From a checkpoint of a small transformer trained on Wikipedia: 147M tokens.
Each number is 500 + 40 x the weight over its row's rms, rounded and kept within 0 to 999. Layers, rows and columns count from 0. Numbers have three digits each. The size before them is the row's rms in percent of the matrix's.

# layer 2 attention value, 192x128, rms 0.0763, rows 109-191, columns 0-63
096:540456433531550468582518546550487496523497506490536507442478523495467577538434490478510576516473485506490487456525474535455580490495498471658473458485492526465511438466431548510477503532535506
081:459562489522450504478522467509501442561513453481469409491454434481455528574525479543550591455512452517462507484404485518435483468478496530500477454540493473502482467493512502568491493538485494
094:516514521460495438535513393481483484475473511433406457542454487495539514440475513548496444551501575467531490522506556551515498522537526508485552480554435510521416556548479537554508554484486571
091:509435511513510489467466508496516532564523471577435532473546466539493453514485427462514450472516487538552480562582503517499513547604485493575519532480555493573501544406571478514517577483455479
109:450561492592500489455506507567590458545513510493468530482541508504484440509575531521431477478513531534461520506547420483506442486515547495402521484507516523499410548547515546507487462415529545
095:540503524476496570556582478475483616473490468507592497544434501521535438498496508476512539535524568479459457500490483456524477498487568531521488552482544538483521548517503485494464495496483556
101:548426496479546482554424516404525541408489469497515515526492561550554521512438509452539476522479425489528492552482510467540533527506510430566517488441562510529508526465533448484488511493534468
097:520490473534421543476500464442518448467542475502490499483462450568461529465539537420487492489500444537480495457445524482490519532485486536520506461533493526586466541529501471508486494512489397
094:485562520447531513431469575502479555462523488536450476582473492474467512414495578502506571484510488494493502580482523486492495527486524415548556500442502521458514541547531431489496498501546457
102:520543506505508489520517503546555505465438473490571461539426507518519504454504528508439471515466482508520467569505480587528500424546567475498529458434425495479449403490635497510478478497532546
088:407520478447520523464496517501504475509477451429549476516561512513471507590477513500464380584485507507503484496498461440507469563577484523510539474500533480568580492646538445516494514493524471
096:496464457504539556463551507485438551530506515471503494504515541511512574513417429486594499492534522426484463574519475428502546533515548536461579547503505494477630510554443422507480473502458548
091:463493462504526466457462465439582498471430524537528447517480443465463564499511494485546529536503552463479521557427496515479475478468491572511467509507507524512536474511491472549502523463523473
098:518503573561465558534574467472549535542513467466510449527475515539495455472525550580490367450521563531469504557481546531492513504540482534563456464453537480498509472499519537511510514529488586
099:487514530514485449494506539509510488508484472423474579466575489523487448499516559514535493427514504512523519564483538543513500537558525459558530509519506467532508480456516488532516447446485477
096:459522542488560455533500543465463532524401534522544549523434498459479478559548544516517517485521528537463513475554444562492502500580535498479535429496485480505550479471549518539522521460487510
099:478566475425455448468477496522480491557514543523495489441544525488461518504459469460499505465489475489453515470432481468511521535481505514451494568521509494485603502499432546539518559462525446
092:493543467549527461540515463525555508488520572463544474466443479502503506407475545530422554518495569499426473543519506492515448439526466535459467452499544511527557442549524572484513522450472521
090:451504528539474494491550492524496504530482472534539520494496502488449448513558512432440545499515453519507533387519546584554475471501547472479443508508497498508533505383509465594481502475477528
115:481483527534525592517549484507570573474542491509497532480507537504473465501536564441426420502493559531504475515450477442472437442521427480459462536484537525461452526510552519493552511608493523
111:485489449425509490514475437332594462564520520472472491437488482459597546605504459427491494532507486505541477520629506441498479520561558451490479534538530507495523526502451505461528488515509520
122:461527476538466495497502571514528513464526540521488571511492526513439454523519490529429495509521462481480509465498509545490470458480425575507483475575540492465460485492494543444490569427424495
116:526552454437482509515477428524523541533548511498514493508519462459501468537539498558536430533501501473493468471571581536535461462546509405468523487494501519449490468524476389510520573529507431
107:453549419494535504457582504440495518542502550466460529503454524481512417546453551502527547425516538479523470535513470451465524532452495483446471546501518498431535475461520376411536504505538491
108:533485451514468525435508408509467537502488481463423532465505505530529471392515530500517504477521534532521494532594413512515569500473456485503502511508554520500510476554460506419510516542496437
113:475467473481535458562526533575542465519516474415530471537497465505472531578519521518494515497502563511513451490400485530475555487464503472431511580462413515475478480506401503535502531490500575
100:488456468522510498488485496568557492486503401491469510512469465466477484439468436484510509521512488519486491516509492537537496479475505409509494600462479483534492492518493554553485444481532472
104:551476508434462523493521474588519444487492484561434532564539500502530483475481527488512484498544530499562512390504446598529521488558507452523416493458491514506616543519503521507498470522483479
099:466446519552379469516499420507545462499493517465520430501516511444516539558496464476522536481496452552480522482522519527490516438473485523483459495580601491419499520493485500502506492483383523
112:532459554444444505513468477525497508536582472554473507547508533478466481579509422475507436481494478519478491452554522482518420497520492537511492476495498477431481533574540622540526528522496563
111:468463480494504527558485506620418467545472511430393484547526512470511497479534559415579468508501493494463497547474526510498523520494450513497547537477465485544445499587534515524550441493507541
100:550468503501512482516495529542562535422495449567558537502503464538495497448511561520426603471501478510514516524471440465500494418515505497494493465513551457461474474531589491521488540474516440
104:523464457471495426518421486538546530483486481518459532533508466495440481504562450526477461555560431520490508584523514498539466575577502418474484530487524478508498491529477475459502496506411486
101:571534460539486521466430551531458513514518527482543560511550507498560441446516519498517495451487445470540524519543492488495453492527576469576491410548506468505416505477557518538453551427559405
100:515465524578509471454551480590455480462440525534511494511572486522518459517550555490432521570489589507546506442484519522494434540546453585545494500485545543485486490541539529485481506551537500
111:441578464508479471517493534511539403527520539544445428533543502539556525441520535513549508503523391471534489538544561458533525423524464536547499482544551521458485501590477462506499486489499415
110:512455401463515501455503503489523471512531577501577481579503454483470509500490544402456476495535523481469485509486615473510553506515492490520558476502516497534511488472523494456554554434497526
110:514531584554439515472504451529438506505505437542491487513430461507497561523448544508479541489456547520517509470496503510485472446494517481538481436507498501454516467441485562512487505507508528
117:440449449503487509510490493433466501579526445495489500493511472504441527631463478507540540469537514448481483497476533421501453487457494487471569544548416514527449432534481453498539496582517471
119:502570476370428453577481537538493468492421507497595545481480554513508463517586523583513460534505546515512522474505481520486486524506516551522501527488609489528436525574492477457507471465436473
111:534482505533569541491455520529513509454533504494474458525476510513561555507538542494481451523461561485509481559532539498472511464524511542475458494470461544585503502480520556425539390460551510
116:515497487384435518509470495550503473509497493537465480528448490486480472506431484440476503556530554537517481462431523461535512509456504510585469469503545492480476475443559448589467483455487499
103:526527545574449510503481446495505514410461498465470523484481486502542485461537550432487488436531437496476491451405476610484444463430527490438458520494525508536438463489501556507505473482485489
106:509417488459519487456547514517472484489441481535449427489576505490451516458520510592514517475520416512415484507583508573523512501516504441448501481506501509539585514515537510487499530497499495
108:540462553533491545500485504458470528436476506483491510483543477528466480452508525504430353516502494515508494557470518473504492584552493566545478452477485512476466484454506528411480517496526552
112:464549626457486503449521520491505524531467528480523473443545498524463478427530503525503584562497588477434527432489479480486466414582411522537483471458446499476585502523541475560467507486513498
112:423550537458497522492504528438491532533477513559451501508415529506473479514514456560564513523477448559452530540543469517489497573488472443474520521502529499458516463487445470406486477544467493
121:543421470504524489504505481459471502444528472466497470548468532450503502577540519479463520487509595484479525541561481454473492578507534523468509514507571451506555568509524560475522482461462516
115:528441513489522442523451507528551536456513506489466619520452487511480519524545554496454441498465495485525506459576429514475511458547559587430570531522456528544547475470513498557491551429491434
129:481539488502527581500492592564497452479514474517534406528464519529540542543512510489482490567446513570531489602505566487511563505450494506417554483508496481441460479514493506469495520463512523
114:540455461545404446507544555452487483553533530505521597527461454494452520516489466491514544590506561491457497468556471521474528518529482473478515521474486520452456468560503533493540493494386554
118:487467537618524451510466500483500534483537592528455434516495473512568535560528561453485525560494490465560485491596486449502510442554487577509508456538481544476498490580498532538491454579541458
111:481483503547413484435466546526486435440454514493518494465542490507540492518498417500550550480516511488524516500459547565492519609464477507473517490494521530483564535541468489497486454497523599
105:453439483564457576497424446448529494519531513479422514548549506495523489573512549481549500481473608511402481423481505474445511499487508411518496465506477509470465532522515474454506449520512503
099:477421462484458436512490480557677429473532518510517472509538524484460515529527460467556542499515440574456534534481515502523448510501556482495495544540477473526550534524562548529475501568537522
115:495499549445541477532555511468486459561559448467528520534457544492487544558537516530529499433529525479438479493462529436507494543519442484500504521545442474435565533562487592505544507574509533
115:507528549472485504465470468488519542457507478472416559491429475481545541556472533428484553583488557441531494462545484518504512483457516532535443540469473521497536442434467433485516465533481398
107:498496566532449476505507537549527493500494454555461588413482517502476488507504507478571469420437439456461517456536468524509414455519475541521537536589455507541553498500552482527486539503497502
113:557495469531492425532391561437517480461482488463486442490501514506373609535468466555543523542500477451514503492522545545515511487475543494495511429510522494572442466526520533490472470554459483
118:522504481507458501444543435553503438423545534518475521516516496453554452510464493573561514453517546449408533510484530495493530479542525463451582450488527505485482497510462499479460478530524479
100:494483477568497544457505458530510543594515528502495480519512504518498430473482524503492391510488471521591440576552515456493548447544515487467495467455452543500492505474516475527504486472564453
107:490510369471544480558448561554467500559544528541468553507461510495460453507509558424521404474510499516580510532486490515487496477481534488470547475535499484571474432479454536477485524466501447
112:494495435473493479527531466545456492495554476461494570493481517513532465503482508525484455513505478459550480508504505504537424534498543425520563495507435528490409470531522536515473529532542544
107:515507522487424447517435488520455499546486481492512454494504528514517492542487526487378512501516608494452527440510441493499507615497499571514508490449513524526526486382532472526497434440476532
118:503497491571539502515552518430480479460475471567439603501455543524460547516499474530484496535477495541632518548435485490477549486483496550488464535549565540510551461519595464464479471523495484
096:426505566487487487513521473467558465466488545551517537459500491502453533454534489449490472567525500477474497442581498516518517449519478498515487515524566535482483503530526518480493431498443437
115:531532509555521458518455399455559523423436487504420464462506522470496514555499491483537557544511478475531536463521499424494485539567491541445535521493559496520464506484535457507498454499478530
103:495489477473482473464458558453545451474425461522496556498537451479531533512468447503543478459481530552506529449495513480543437515558490491513475521516516488488513462492524491478521521481527506
110:450453475480565487478512474529504534504473498521522498541444477497497529583480436564511573562486518542524478555498506509523541513477519533483530458480397473514531426502433472496478516553490533
110:463489521550527513523515554578440467478444502563476437544538511483585474499472470495488515494486479476529510489519515471498508541486516487481503523518550494463479546492548506586489477497491553
105:511488449520417526495448572412571431486484553431480426519519472494476540572502464508529480568535520555578487503557600521496480549489524517520395479521536485492532514499509489507498498477506492
118:526511470507482525496523507484486529411459496450545532526528539490508498426455467547525544581486566498493519487458421541506544527418505464546458534531568498541553465531536492434478451487434503
100:526546444538534453503526475446489537526464522504557476434479477534504507452466506570437572522548498526516486525594401473490604536515533452513491507466545508528488574503485524543516445507541563
096:511447483474485430475477387437508454493474439490484505506486511529540505432462468595546479451460488535473456524533484441496484449490525445532515536504500488456439439501449493485494475565512516
109:554530491471523475510523534542465501541439513453561391539534485507448531489509495526486518517538588493430459480502559472501519471477518471537479486466547537547494539491567425533510452421408520
119:426498504535451515508468505491554501519538539464457460489569565496480506540495545421512547445488491452463502513471453497497433453480438488418493477510421514542585518428517473534485504488552506
112:499523551477521561483437551508503513466498483436512534511554548460492526483534492587489538514473508477515492483530477416505425526515468474533478458550511484435480538435486571489507548579484444
110:504520475448408532476529502482544528503491479443558603466496494528497448478475453509508502584519541490498497473503466466492519477511455484456435501473398484471494513532475527517504430479476505
103:487492530519578512529512521455465494578502459450541492455404471517493520495560548531446459491503505517541471561425514518482499484464498544526468538568480524525497497440506497509501512522465490
112:555478501473494513453481442501519580480510476468525540461494477451496477484520427523539514506503598515478493445432558463493415454467540473500510441486517506479482525543484417515486519501525487
107:468494570492577575521478495494403496554464494418466503479500486438468438531450468419456493453490532502546514459480533492490529486448491482591478520476488489485514556514419498533480507457444437
109:520523440471511523552505510472367506559472459465524490527449518489443548571517466561506493547455497505483466524532535471511460473452550436462488529505473497466520460486531466441511474500447493
104:490510521524530492459441531476514478524469458459446543533393495515460524539463380505464457520496467516583501495536508520464457495422479524526448520486532525450506550448425520602487516530395497